Weights of a small GPT-style language model, trained from scratch on English Wikipedia: MLP 256 SwiGLU.
Each number is 128 + 24 x the weight over its row's rms, rounded and kept within 0 to 255. Layers, rows and columns count from 0. Numbers have three digits each. The size before them is the row's rms in percent of the matrix's.

# layer 6 MLP up, 256x128, rms 0.133, rows 0-213, columns 0-63
106:090137155103127161119130117137114122122073121126161147105139145124138120186106113107164134162090106117126161131115102094150092126161114141142178090127116148184138098156118144091124142093140092
100:131148113173123141122144178134135124187142133121143170084157146106126083142137144087129150165164104139111088141117151071178098112128103165100096149135117109118128103138148123146067143100105110
094:139128159149120108103119138101076136114153123126176127127095134125127186131157067084132157130107131120148202133150119157112112114127136145088112128117134095126097097130140139145125166147126138
109:118127100154107129172158179137129138127110099109145124148169129115142163095143098098144163127141150135110138130132137121136126118125116118110117145080145090188114148141098170108095119112120180
092:128082148165149167114123150126128125095148111127135183118121147152125128106142097135134094143077137112172137077148116169138114092140124118135125128148094122163101123113164112142155100162113132
110:130121143097146133122106111162128117111126117146109121108100144121093148139129078189081114159123159127144093126134124120174107169131178151140112124117134120095109145140094160129112147104118131
083:117161065119118126110117189150142068112137155127129099133151149127099087165103120117144075125113186124138084102165121145133114120130138126138129132127135104141108122150173129118152113157176132
098:085101116144086119111116149126129150104136150129133159163095153165097144056138150116155102093156122093098117124123111112126088085163107097123115117129092129149130113105143136085150141126128122
097:113153138107123155131102135124137129152087136116152136155143139176162148141119135095138103118146148140101108100121118143128142117126127110113154110151111134152130108097091128108103105122117152
104:143127152048153130127107138118103117073141147151141075113127118127110062107128113122135140141142133139116152153108122130097114123108121144129171154148125162121128125147161102119106149162103144
086:132128130111132114100112116120123133156149187094184113114135123163128108131116154096135151087136117086169137159106094159142124155142144141066135077136160133148090083132173137140131120130096123
096:119135113089106145107126128151160126125124114163143136103123144170091105112133159107114134137160118131156176098189180144144142131147119129132095149099132117110131183087107149139089098104140164
105:135166105100113056127098108141103151139152129110141114156092157110145169115083156106163161121168149131131123165172147140110150139103133156122133114116145142120138088109156187111107171165126151
097:130127111119131152139121088117122150106148143130126155114129144174136141095103127124137122126120095139110131153080120091150086131146177125109131093103112158149117151146098152110138090143080178
095:095081117162175159131131141073118087135101141122130127108128112052174149110128108149122154139108127153116162142159108139138123148127111118155103128161148084167091108159119131178113144148098131
088:115148141104144094082150131112166150128078140160130096114128109109113123102091142096105127136135126146116163144104176123124146106104126142131108136091151130154090103119130100165118113154121114
120:146117096147117130144123143148136096092167098108123128101146146157153149117089108146088154125131148106116122180149122155096112137099156131120142076112141091117141123115105124128156107150088115
097:133134163131166168145146149138133147114130129125167122097156157144119098109123174144114184141147104158119130145135116142169120097103135124150147157122114167102145138107147101120096122103155086
097:150130090111146142086122116138120136147089148135111105169087108102145120117089106139149109115108077103112117152174093131180147181132126103110121163095136128147106135122135132170166129122124150
099:159142137139144142109111164149120132161136142126114158086153141117106136145153115160139121102102114152129142144140104145132111121116126117113116153097075138143125122114155175103149142107119108
103:112138102114103101148149131177132090159123115120132128143165088112132129135115094141131123121172134138116121141116078149122110141123103113125121146101105140088133169122164120070148114127117141
090:131104125113154131130094161087074159169177133112113120111094129138101135095092109116122124128103101073124151091125093173128117132149117121096111088154132126119147125146128138135139139070137139
109:133100095134142085120063147149090101136138132167121124132114120133124133127095136120148091128109133107157177133178121074149128164126120163118139142179161135146119121098164087132134137153115106
097:201104098114115091110102112163133148133133109124091148153125131142162121106173094123139131158123141116148182116116131080140122111118119109156131151153110123113113079161112165158121151107133139
098:175169126116129149118133167122138149118127143126090148147159111151110106195117127104121088144152118108131078140138090081143102094108161134125105121158123140124096089114132140136126136099140130
103:119148127144122091115115091128165101144140125162159138121103196159108113075137080112126131110127123118120135094205145128148153112103123145127108130111112119134106154124133151085154112122107143
112:139148144131108171140147125160146122110152146157154128130128116094140108132094101150133137133155142146165146135128111088138162145126076151143166115107114155093154118075119131120124204122125118
109:107162132115123135118131151162126121145109138149132149090121160110126104114135128148139117113119160123142137123140074124130119105137104166080108126119138170087137161129085170099158099107122120
101:081134107093105118150150119159110127116149143170115125112097120120158115092122160122154112132110106140182140147128129131114131141137098135148125137103120137138119093129135156092123154094146095
102:128156134108139110181145137099146162124114113102116130139155121131114098130102186157110114116107110163136133116171125158104102151109087079093150154146106116189076081137128140084159153110100145
093:154108135147109109142139129155143136138110126178127062131178148127091153131156140143105144095142083151117101164114144131089113115111163110161123143106114126117128099129115088137096108128122093
097:127154118152138124148116126084124151099120130113117113126113119099120106164133121119158197146121129153116160144134147103131172148121134139098101158137135112097131114069115108093178091117111121
109:117178102099130121161139073124150134119142097151115120147145159134100134105142161119132153186181109083114174110134165087101107135140136142117122117162130126131139161167112115140124128183160107
094:160143115137126076139136131142122108128118151106126162155158148122112136118107134123094109094137119093149127168080131093127066159141127142093148106154118113156083109124144136107139138145110118
089:152166142098103110124150082143165116153138166179104153136163097156156121107103142174150115096133138120150109089142145130116114136145166094175143131131125118153186146123129138165126152086121136
096:135132151104117158112089091174086139099105124132111158141162149143137142095105114162143142112128133130145137135199145126165110148100114155105155118102123117146122150169127107081120146137161153
093:115097167136114149152165089172141138136178115178078139108129148123147143094083134154100107130107139155117113142120114110139091150143106130128127174138124144109111151107175133114090134123102160
111:119134133123163168143078135136118110180162124177141183135137105130136130123124142124117115122125153105141127167121134138146102155109150085123130160144111102091133085166143139147102138151113150
086:125089093175150115145149124150085090143107139152141171101120137117111117105155071112130116100156167104154115106151114147101168095162125137098106124140157124153150085148127142134119128096160133
105:161135124081109141144115130100194118141104134117147135098131111164118122141143155158121130129101125126099105167123150119151110131120137112131131101120131177119165124091095125134131112127107117
115:142113114141143090141139128091128136136104170108109070160097103107121132105164134155147109145125129133133165110134136138125180125123100147135138110161117119208114128121134125092131113131150142
092:129137118149106197122065136100095125149108137138092114153119176119106135113096126150147107108145102080161111121128163130166074157136117092131087107132112105122129105120133123154127110117118102
105:154097108121102112119136173132121087085148138149121142066103149125142169131089127124167117161159120145156100159146129135111143138155133131136148130181133117125141137125115204110097122131151120
088:178092115109124103164103138148119122138119114174099133145099144138113120092128124114122086142126146148137126127121075146121089121100139191152148112141141147129107124144156113138150097154091123
105:091092152129118144136135092115155124088103145127087118106046153112159138125148107127151153108196131155124150100149122123157141151167103157122140094123099138113102122133146106140143155096095139
104:103152144162125109125132160139131124084137125132142152108094108109145095123147119070132108116111095106095157158130141129067158117096150134101155167140129100124108130137141134132111139152142109
101:114125112093134118106116136107109141126170101155099128114169173133169110154148086169128120123101138092141106126118166125109142129160135153134136123119136103113138121136094121123152113175111143
104:107163132092141159104115111090130113132112166154142162123138109129158085124131131103085156121144175142102100087130169088140128143164086159145141161130138116136149120143114127093141073172124116
095:133165106099117146129170139119149111123128132141128132112119075170108158164142114105136170162111090104110081181130133183105131078124139110146153131108152125157103131120121133120095137101151170
104:124122122162149091144113165158109129103117110141125096116123169135053128123123114131123091120116143157134121110141140174150092093093090115123156117146114141102125127098129127082113127100115112
099:131110145160125127170114138124153102134106151072135113107164132118096146101101125184085154140122145157081131089110102118153132138114160129124149117128190125118119113114183115136124146125127111
096:114100117139139119120155151069107087139170124095116131155145109125140157119143186089077176152127134111103135115157127181110124113162113139171135142135099120145117147155125118146145083121142136
093:105136124131117132075137141116111121149153108104124097153129151076132151143125140103131093141135125123150114082146082142156144118098144131163095157121092141117094140116163102103138091123104120
104:101133161130134117150166096173140121137117170123138134141149093172163099101136136141136127107097125090098123157179126155105121159080110125139089111158162109156067141131143096125114132133174132
095:094087130112124130129128109120119135096152119140120097151134131147116155127105140121116093110153083121132147143091058095158108153131122158114147135136108189138141102066146124099127081097102112
103:141106125116132159086100137174117102103164143097115110102105123099133142108151147159166131100130112132153129154127125110156172095107115119158159162081119171157133135144094123111133155115115125
085:144164143145093128109138143150157109095145132144101111119139183103121156145177120154097141072100078096087118140152148136141133136122103152137120132091141149141131143123157144131131147144174095
109:140130108113082128169121157137133122133110136135095173145126143139136107126134156123132110079144108144131062129137133128102099098110116089159140129105078108103100119141105144136136144093114145
104:093125162106195092150122105154155128145131098116125165116139136124121084135143140145133166110128103084091123172139109107174121133146151118116138078116109127150131165108133123138125125172105105
091:167143156130114125118193145115113128151121149127167115149115157133103124134152144102138130132131149109133137167146152167163136077158186119162117147099138111100104122138131064119093142149139167
091:137123110137064134108127103111133111171153107122141088154178086160134122153110114126142148133144139092131142138106127120132108154139173148141141137124118107086079117110153129130142134087108169
102:146106119115145106152092166080167113111094094128140164130164163109187141136147106114127097131114134155084118095136089119078157159107104119140127108137111174138144201146110137133113153147092143
094:106134148107137096098146127151136090109149127132146166109097173143100119109137154142101118099168108160118127125146095150148159138138148175083146151101093153145141114107101139156085114174133158
100:092129134139124169151077136141099101173132146127127132103087100122111128121119093114098131117152166074128107160148082137162072167115141143103122112122131108112086143122123143141111114144120155
107:117177108102135121144099105162140095124148120107155114118072160133151125137167125153148153122153140127109143144130134154132117131143143166113166072115130155117123107116126138077171145114115186
094:149161153107125120126135108161100118140137108125093131122053094139138147128139130131079123112152067125119117115117122120106102132125184142172124135151107063153152145152120107152156119103172146
108:131151103122151097145119148159172119124153142089071126083122130151121126090147095155127131086137132125104126146138117130139159117155144162109133078157136153170129100117135104076133137142098130
101:128124111120091122162158152139197161127163137110129131159130118071160135146138113085118134091122125090107176125149102123125127143114121122126111117102151089141097104127143147133094143155134149
091:124131147092154143152080193174131160100117103099144144133127115127186175122132140124105125157114158164106101107119136131125117107155093119129116149138116145146141099107145129118133141147096168
107:143128132160096136166119147125098129127108127138144146148127130165110135115108134184093101100154119143156167101130113152099088091151125109150178112179121142139116130137145116097146154136101129
095:160088158091130147139118121131091157115151139133114104143125101104150145149108163137097129140110153099142160088149135159115119152144108121139130156132133165151062134094162129130118143116105163
094:165140133110068147132138148105181132108169146144099154123187120113119114122141167140109127102148111135127108120117130140105113118090130142127141181094116102129093145152091138105125176152169094
119:188089118133115105136117125153146145126078120160101142132094163130118142116110128145116122100119140108160131107120149142130137111107142125171173089153133133167116116155160172131035117136153137
107:129129145151141165131143110109135150142188103096139131145101118118132122098110119141156131069115075140121172151124090173123157123127133194165124088091126151125105165109104129128113125177139100
104:093117130176141130097159108126140134099115173167124132116137169145141110157133154160105129142121160142137101138184101161090145135140103124108170163076136102152133111170106173147133149103100118
083:095107113167074155111127139106139173123136101121076092139119125116127125149134153165137121107101127151143112154124126146137124091146151159157129115078138098102150127106099173116139094126117149
097:100104115086150124092071161107051156149153151090169122121107130154162150137126107092111110120107113120141153163121115148136172123131097127144157085084127151111076167122141123156116101125134096
091:139141127152125163078061110126097125108069092118105125126121155125118127102109147140116127110157154116126107093112099117114156164153137151132142113158146104097113113176118137108142109128183142
102:102126107121148151081170124129122137084098142161110149131097146111103101139110100122137134141177149147138104151125138093149123138159126155090125068154144131123156129119138086137123094141157112
114:102180123108146113141083069135153128149121103132103128125150117146135117096116129117151095115066120062123120143073104149113086126103155117129116155137160148141110145087152136148076120109105122
087:127119079136105137120159107112140154119110125121082138106121088190140119111142127130115180143134165139094134137129140099118109123137095119143152146109097131153130132103122156136089124121131105
107:162154123142175120130157119102123121177193123139124082087104149119119086136133141101158140119069171134095111129131104093140113136091119123114095129107101107111125148168108123144139121143132147
104:099137094133134123064100134122140136162133120158150143111178187121166123133119127096107144075145148137108143130082148130148140134146145127148112148111162156100107133123100086078144081137131106
103:109122101151142095142136140160149160101106133111165156095136111122132147088145123115119092126121173121141144120175123128123117117101129107100154135141120125129111157105145111086146161118121130
092:097149137149116094138117140067161145126115123154173121156154095125138143118138146121112089127138143111128152144160148122094148148137102167133109151126139140120152145158119097130115093126135147
090:152114119121132153133151121132099095152156131076105161164109109131112143130153126151095135095109133135166105124134143102034147149090144135140104112156113111167075162089152098144083087153099148
098:148116136125106111137119114159176088138089148151183093141156158150162121130125132105112151144117148107147144149108153126133106145142173124168165088160144137102139148111128138113151095139133151
105:144151104091131145122134124155108156093124126130139166168127171165135158165139139138137135152151151138127127152113142108096137117138129119098127153111099076111092148061096157147149140143138120
101:134122104129133107121103098148114195124081163101094128102094132170147123162141163130137120160141093137150114157095118114177152123133120131118117127113146108132132141100151101136092133111133103
085:150120128152149193154123103154113114143139133121102171135147127120124100105126114103103139134117157093093142130140156154162145130089118100145122162110129123134087113102145100140150105160112086
112:088117109123121134138094160119111130092107137127132158131108124107104088140084128127129127169099104103131104110121140092140100133211078168137109104065117107153126156110144142141123139137084152
101:134112111138070132116168155075113139128117153129158133131096109140142079117140107106056096105109132128148094124120111123078089110127123130137133120119106137152111102126157096097123152093120098
085:134119113110098149154098092128128094142147127141176108154162176095145148113146064130166147140111105143126106129121139132121112143139139123153117104097131136139134118103106055136107164128162112
109:143139097099136123124109179110110106121106133128115134119122132122073142088113133134098120122129161148119117127128124120101113114198134124112169131088145125117168108112140171120158109154112145
093:150106106148159102114108118041147134131126129141143137137073118155104156097131113126136121117161098131157136104154089135139113132148089133132140107174142164109126122117140100137133091150136157
116:181146086119126118164142096116105137134133131133121130115083130190108102088127116118062132121135072109146174126088158133159139141120134171132122114114094139150109115097091136144109101078113130
104:126117093096134126166109155148102142093116153119124116093176146086147129082116077107150146132141152121129146135098109163183108148147166096142160142139095108140127136096163130152110126164136145
104:136104157092097056083120113139142126138119146092158158094129124107120131099118095152138082137139145132130112128156125155136095115162137123092090128113133144112162147163169158133130139134160128
099:111133105170099133112098103137130154107126117153130098138187112123177124150131138108138149124140134156044130134108172117107118131069152107130138105137116108117108114140135115127133125126078099
091:138129120131138130109111185145141140086159097095158128120145171117124131121106097094107070166109067132125105087115125128129114102139132106117132133109114188152122147125119104081108111118099176
102:115103143123123118116165083131148147091137129095130117097102106093120120123119076120110138147162110116103115106142140114149117126156143149132140149182118108149134119142147147133181119109121154
090:139127091129115110149055126105115136181137142121122128149113142110163125088103145140163133116116120127127146168114142132138088146137132141093131089144141131153166116136131135131089134120123119
107:107122105130134115140106113128113088117130164151152132112137129161107146164145132094098150129158114128102115170136104124092135169148134103142111134135150103106137102150146118101145117145119102
092:171133143104097128135134111079104126155127117120171114115167119112114176119165107137119122120154143093137104129102155095131124147129147125109136149106102125097124133158146103159083104195115162
100:127155151156087125107119113130159123123126150162145142118144142177119141128102147118099143138126146106136152085113129116082102132158158095151177102126131147135115139164071129116126172098152156
096:122084098080127130116059099119153089153129121144125136108143132113146138128119108126132123129050138136131143144129132101142115161196145170109160085154139161104136144117139093148175161129079103
100:136138096140106171144119130143099161151126102104133104138139105150075117151136156121094126164149130124108114206126144115104141120146102140099175103157149128143143106085159161187118122141123127
099:125124086143155140132111117139152128140151093154067151127144107136082134114128127126095144149096118091093103098121102131106115153103125090132105166127113131133121114158143119142131129160089151
099:103089066151133082137127096128125139121155099115118081169151117151080148143134148111119130090099102121124092100147150082145114120124171158082119133169125114113136095159091104124110152133133117
101:114160119090131113126130161147154124156102121096106099164100128092122122129135063139179111097124145130102081169154135132129145136159098168076083132116141099171146125138146144092100117125135157
085:096052111107113143114093127086123149138175142119121118102106103110092125139131099140121151162140115124132129139140120090186169182137131128151127126096109126164156142138108159130140157103147113
110:110124143119153110100165127153119156139164103140145116093135131069155101124122162130140105089110117109115136096094196140148152132175084106123093148113126113133139127186088137106136120140120146
096:120152085130138147176118133105123193134133097136117149143137145092110116119146115121097140078128106081142144112113128159137106159137145106082166122120147158122104134126115151112149100142122152
115:114100119144100101119091157185108147145114145130122148094101123155146113115130111127119128121140107116133104134151105098099112083098083137139114180168142107156103126140085137149103137167135112
088:107138141152118100112140107126152161088146138119114134132110153166165101118153146126082110135138120118118132120122133098130136115159117111158125127142100104121093104140118106082158105071133114
087:141099090091125090125123162143161149114139091155143177152112109134153128138111153115106140133124113127137126090082141168111107133121125135164120113096114117141104098122151161085161125098198106
102:114084109159169178144093122206149115106164119157121143119116101130130132149143093177152124159170148148142138123164146138142134129168138066131111099102106120103162141134122128123121142164121115
095:101138144137136102127131156145099131102148133088177109158112163125139098146161158100135126107110143142119117147147140182140159104158096113109132131149143121101095145104057102105132124133124130
107:124086157123086133122118137123144142143084156130152158116096133127192114111121124124126130124141089130162132108161077158105112128093118136121109142134114134151113112127138107110143124115116136
100:132148131151157173127115120146139088159087118129171153132109104123102116161155139073111125150127094100118131106133081128098138109139130137120130125127135091102166117152089159122158127141085149
098:175130090138123153132138181132108143154135087098110134130121148099098088164148116113132182131129158168129124142141117155083139165179101127136151115109111148125086126097139133154106087125104158
095:146148108127116109139076111120129115143093125118102110167125151114152136160097094095147101125150131146133112099107134152134102158138131145110159138114122138149093177082104149106127162136147096
089:100124122138106112128133104156172104126161092134165136107102106191125063120147147149104105100097091151118115139105112162135161132157155136140105152084107139120114148119151107132126144113163151
091:127140151100153159129113122131107073105135126107170127170102165179141137130138156192135128153096145131092123127106148145146144132160119102130138134117168135083160138192141165095168096121118174
103:135111134151091171130111129120126127127123087129153120072109132122136121098135079096159122144128125186106129163136080097118134127171093129145133107147096113105114117164120124161094138112142092
116:072119126152139140160169151123111154144144212097131129106141139096099106108125168112127134125153106115167122171133134119120135118145119160121128127180123135112089144142134096105079112116124119
116:124127139108130128163102178142097173146136087123110141094136122135169133128158161090149147121123124118145099132144164105154162156133146131105111109143135100114111147120072146118155151139112127
093:104133117131101108157171092139125080114105055142074118143142124133146155120140125136129113130142133150122153170121091140108122145131139065071094111139163120110157141082153116093155138120114136
083:162174177117119158155138089110120159130130112184109127162143164201119128116141091165113129116091162155105138122127103185165106130115097101125150117093105134133132089128084109109135110117143142
100:137125136091126142119122131110149127139112106118136100122181104118116103111122105120100091166139121140112095134145131108122135134121126104131138092133143135155073147144127160086127085090125145
092:093130178127123107126116118129085103118156127079138146102132120132138130087089110126114122133157124118150148145155122126156155125073145150154110100121140095122117118114145030163147118148151115
102:123142150108097142111097134072125120118129143149126095167161114106121149087104114130117110144122117169141168103122063137156098130149144176096096164124148151151137120135145123141149112163129105
102:129141114134123120140123150097139122106125119129132133140094131083115133135095140127136133148151181119134096118128159147128159100106138162124182156102114124129127154122138140140145140123084077
117:110132126061105127090113087120168140133128155132128138140107098105091119150134127110111166116170147121187123091122112110123134134128117132161131115150133129160095138128141095163116098146156154
102:124135147142136163077156150082091160124133155146167148142155104128132126146127121122116120159113132122160153125131120170103118082169135131165138152125160120115127121153116099093121102104103146
114:146099120099098122096161108121128155147135140132163151115125097117119106099082136127106109156115089137101146152105090101108057091146109148125107184097134124124103132146117137142148107112109138
087:122129153084126138139126124092160168125172105117120106100089118101175137125102125150116166169118122118160105141131141149132128110141142124151147097160143108127120105130124086118119097107098147
102:173108177123098159165156122135095137106158131163119169124137087089153105149130116179149119161134183133152124147141126163154103097150102097126150129063107123135151181149101129144162150119134108
108:158156137117105100139173124131149144080122153134118139137115111118119136079138168121102108109131150145117161118144129102170128130152105131160133087145143121128133131153156115101142178138149123
103:118140166092102107078068160081135097128120134126105161111131121129132125136096177110104145137146124131108099131150136148143121135138120171138138187117112105132138124159143157141102127131113102
106:126110162114142122127114144169120104111173167095165142135131164102140133121148135100148106152129137139105099109117155165145094122113104096153108149137123131137107148133106080151119138095124158
105:094150113094137116125164126146118160166158198116183123090136150166109130093140097116147120122107089158121136117188163139104168158127142100156114144135127134118094130151112137085100113108116168
101:134116121109120126118148099095118125142124156140158142121165142137123114131147119140148123152100153136148120083125159122149124161116124110124109161161153119078148149123119116146143146129149136
086:144147114126133161135099118105089145143166101155162136103107105143138187126157117136099110159157146119132094151140110114108123144133132137115141117107152187131112142114110080118105144089135095
097:139122162152154152125094148125132111144118128166095097129117112136126159134143116169126160086120151140155138124126112116157084154128121107143106130168141158139087131138109100130105148084121134
111:161124171140144190146111107087109120084153130142131123130134088125097111109119164122136144119154122149150145099160136109156134109104116115169140145118124121177091106137132090173102137130094152
105:147131146126138123120138061106100119098132125154119146080126131111127150142124135165090119106129103141146147133144145149110178146090095163102116135126121175124162095109134090143126122118140141
099:132090148155110169126113144182146099132121105083151109132121107143143120095125093117120083102074101097109097152113110152127120105140118126145143120112106145151106073143114113118133148146121139
103:153118138126120114089134174103098132119125124129152169174085163143102129116145122116147126155099130135140127111157101142105130115112099130154131141101161120125155096126100111143096103120092113
103:135131051131097138104090104141119152195158171122105134140147136153124127142122136098123117110161150123138144156132091103140130144113108108107133129104109153130121113138129129155129135100102135
107:127124104109139110103108087121124148133134161131108191148173080131118114114123151130130129151162085118084099164132164121105096150146105129106154116126081108087104131141136120152145152136140122
103:103111122170111127123097126085124107128136124155144130115095133130124135126083080109129121151118075119103145129100126134077091125179157122109139123123114158107092111108133151110138145074079162
101:104148134177101147146156134119156119129137146128056085129134139132152114146127138121108135156107126118107103163143121144120166125106118122126148096092120125145126149096140085148128097103121098
102:114149093100145135130132079158119139113123137144135135111106133161093109134138162102199095121131104123141117130127108113139164090113144137132137108148119085148160123129127118172104152155140158
100:130118148122096122168112096161159133128137148086063184124125152139153124107120103126136137149137132149129153131133137111140107135159141086129125132123102120092144088125139144080115107128102097
103:117093105116079109071132110141134117119134098124062096137151126116127101101118102125095100096113157150118115131157125170109157122108114117134112141129133114145114148179134143097120151121121103
101:107133128126148146145149116148175129110125145121128106145142174152157120156083117113145124138130144123128110128118170088119138107169071111162131123094124120129094162123121087136100130133154156
085:128119116124112106155127131122087154171114096168118118148129129146131165152149098161180178096125117124168143125125137094152081124131094139149105136143110119121108111178087110105087107073127091
109:115166120163121185167149130153080164117145093164105126168138122096157138096128128129127113148169107105128102124130150111119153168106119133155159104124127137171131131108107141141126106091134158
087:075121113121100084141136101118140170120073159135129145146101181142129160126151156162095148096161101127116116127176116118130116153124165092151080135122128122160095079123137146145125122125172084
111:171103135121138104144092121132106122161138106127120091119151120134125137118122106145092109132121143135145142112107110114136101172140127122157153113128152134067111114151154133142166164111153104
103:122116126131159171163174099134182141140155188124181133084137128089145163148129150105174128127150148132119118097111126123116163101152105133123143123176120131140155147085124079152126156138128112
101:162085094130186070136152151118090121141100123154156140117157155145115139092136089110129169150179156170113122117151148147129118090132155126103153121112117102108116086107119140122139152157106073
100:124112120138106149148089146084121130143130130115109134138116083131164159162117076103126099124107145120133087109092132114138173157150074186127106141108119133116117141092118084106123105102126121
098:139123139164102132129130118148131057169140159095134117116137148105100117120153106125115184116121140083168115171137107122102096130103096107095100099122163103096105124130131134115103118126142156
086:149105105098105150115072095123135152154143167115135166096106127134125153117133135111081117149099121103101122177139089134105112140135114125083075125138090169138104131119101128106120128084113119
100:106071130124080127153119117130125135151115097125115149122104144147187087168098140113126134123148115139119147091126131126146128140164139178115133153130164156078120094136135130107136124146153107
090:109079096096138157120143145096115097130108135085157138114109169111128162136146124124143139128150140134090104164145135143120110142137148141138080107127139112099165123160154124110083189126106155
104:089128132175108134141117158116148129136104131084150150053085115121136123115131107100118102164124117131143122127152151147137116124133167125147147203133146140138167120127151099132147114131099130
102:135135102121130149107130105102090121138085169087126126100158113093103128125131088099138129122152143106119127103119144179097118130156159139112118145093140140071111119119143105144099132163144119
093:150138127124103113144128138069189101123142111168138148141138142118116129112149099144107099134123120165106124093151143120161134124108129136141133153147101124091110070134111139103171130132112124
084:141086155124130109132131100164132120146105094130154125096115138099113121136061158157122135101095119130065095119132116134096118115156126119119096101122124111133131141155120157135097145125160129
087:092105132144086131086129120126138112140145133114155102116133090132120109133138155085138161126123152088115100130108132143155148151095119130106171103113108108124119193105143137161181088114140159
077:147180066101157098102105126115118130124167141144138106136153122166089098098133125124156122151118141132126145148106088121125170156164126107120100135183131122127127158135137101148137144132106108
103:133147148133098142131161102117067126124152132117103126119177138194126189096110132104148149142148124121174155151120162083112124149142121108136152132086147137110140135115169140147130095136129149
110:135130152111154133110116130150146115110145132142121152086108153147089160178129182134125131092151150129078106123175140130164108148103111167135109138100140157089117134115150108116126097106100131
098:134174156155141130107113143142118151143116170135113137145115143136113087135129110111082129142110146121131100135117136127143082152062143132126133146085133129093126164159134099123156195098144152
105:121096152113142105138135102148117172124128134136091120132203114116192088107090107131162127153147128122114114137115127108100097147143117117099119130105114098145125115126103150099125104120093136
085:108109178116166125114108158156115118152136121106129178136133100127097100138143165098135115119110118120134117113177123156197061130143162092127152070145153131148151136146144124172159111141103132
093:154127094081149184142114128123114100125166143137105130120107101145147136141126123116124187150109143172135138120132139142158123136118161147111129135133139095117139151114127117134136153161136179
090:145090125112105155147127145163167134107082120158130168126143125112165133132112103102121119128164124127171130179134095158136104090116157103161144133135119175114086072143161161124148093133146124
111:137121110119155086110177086182139188143125137121137086136162125137108115171117126160115087121110109149128107120146150081089156129134133155099101107135181143124108140141130113153155126122149132
117:087136117115134160097140132168115097107124153105090125139125115110099119107108136182106188132065106133124082142114155146138132155115138132186143115144109138109114118118154142135122091091173118
100:117153130125108108138144164143111165171137161114134150079155124135131148155166103162120102136087129132086120179116125158167166101107132109129113142125158118130129140174143111148125136129162178
099:094122102117105141114124124135141151113067084125143142173127136131061139116175117082137098132163107101082124169127117128111126176117139131099142129147119123132112118128149174114104112127144125
103:102122162110140186102101151127155178137150160118135135163155096121098105094092158151126111166112096103088108115133130139141136165151186128094131207173143154118125107122118120155148098148112145
110:102111086129114150133121109118115140119100115118150121130131107126116141118129088141127117109154174106117139167144087150155129163120094120125143150143117110128127165121136147114125130145144103
100:121144125110140137151150154119079145149150111137161149185126146145076144130137086119077086145142108171118128092176144151132148117128148169102103192098096151143143116145110114144080118142148088
105:135149095133140113143124101153109098148149159090122098148083152124107155128114160105122113095165142142096122129185150105095117116152131100113120105115098139108093136182128126145134126119084087
100:114113112117148126166162085130084146152122091085132120155153130121121120102133127129110183147153079131142119110172119123158138148135144132091079107139070115114141078144127179156103123124137109
111:155151151101191099164152101114129145139114123139142130150165126145134127107125136138083135150133146156135120190129135099122126085127172134100112146085148136084122143124142159156125130145150118
107:096129187157159094146145132128104134093100123150130154115164108137107134078112107084168083131114153137136144147148075124150147131151130111119103127123110156131152072110156117152169116115074131
097:092141141103153107125121117135168126124110148168121153140121147119149129138149106110111139121137136059129118139090132151111068135124119103156098176171119160167149077070157098120099124154136149
107:131153124098146125220136107122125110083098122134120085147110124152155093153132111159143125119113117156132121144180157148119140091185096131147115145097156095142194128145145156157155157124106140
100:186148127095096133121112137146072166144107122122123165097152150146107102139105081123158131095170111133175117150130151170130089151100099123165181095153121124111170132143133106147149137123114118
089:162149094149141093134130119089144126156143164120142112087129113143156147165136120142149108082089143126130102146124130167171126122140101117089096152129124142110119111120081109133158119117117125
105:112111093147138152094130160137155146110089167153126144161087128135086100131122130106166159105090151162109093092109109111135114137131130110104126116130153130110159129130141132151153083126132108
097:131102104140105178137164067162153136177113171086110105124120106135105124132122126116096131158143106078155126120142109141116109113076110099113108137117128129132093144179142130138120128135158129
100:122099123168146132130121149107128135132171108137148147137162132114146142122198111151128150126134120128080161156135139139098167119128116129161099177138149096126148185121143103152126100120110127
092:117103154160086143130080109110092127098139124147138164155161151113141139137121123136113107133103115137096104126113123123111115140123122107114143138135127150113161090115105114100178063157115117
090:144185162090120127154133090131164138084148120165145131112112133142126125109106131106124092112124173144154144108185131142145101128129113202087149137120095152109089109127122097133200128094126147
094:131110133159076168130147107083125126170139120161130121146149132139097148098127134148143145174137072114127126118113112148125118105141161118151114105145155135145142139149127186118078117134158120
111:136096094164145126092117133170107126146132120153114165114108126161105132093138115139143104142080136137137133089139115146125119114131141106140123105101132111075099116163107134139119142106138129
119:127124144098160137152126143128166093141129125141124109047086108107149157098150136095126117154104147134124138146142100126147117105160125190117146120076127133178109129167146141169154150162087100
097:127145129109161102137113152098153127138163164087118127109103169160166096110109129107087136161098082102124145129129073112147129149130170137123150111122132154167134134090121152121134122125157077
106:123140130108156145089174139108110161129144088129138112121144142073136143120126100132147116124129121122118117137118178145157092157107160166163133109117135140142131121176071191139115111121141167
104:137118141148176129154119154106117096171150128114139133117075169118159117104104116115093158115140132153099069096122119117130120111101120102166104154139134107137131118156170151114098110137161092
100:185107132161132152113129118134152119158123145152113129157133126112137122197119158102135063051122132114113104102112073147130127130094145127123126176114140125117124163125121100146157136154102137
104:100145104098121139122164130084103143148131142084143105120126152132163126156129148108115113106163101132130123116130191127114171098155096135130141128089120116109125139135127095161130142116116083
106:127188113104139119133134170201168084109139130142129153131116103145123150178102133101097138158122140081146153141134114099138149122116145089142141111169127118098105100111174174128152132137123145
095:129156102142091121138169093094102150138133157138145132105128114133150140114127122143145149150107146125139117120089110112144120156153086111145106114154144116122101131071153162144189169116150149
099:100169133117100097143148189140168180143158167144084151142097122082161142101132140163145127132116146144138143165118107156116127138099122098139126152134144156101111123112154094128102130113150129
098:138120139159157149127094132132140122125122109139127115131144093106129153178126103176118118159149113167138137060109099088056122146154127086160144101121144135090100138143138117118089078094117153
102:131125084125128153122122117139147167112156116084092124116113097114129177138123118120135118128088124130153124090128148123114131146137128142109110071144126103127163130162143103135170123142135112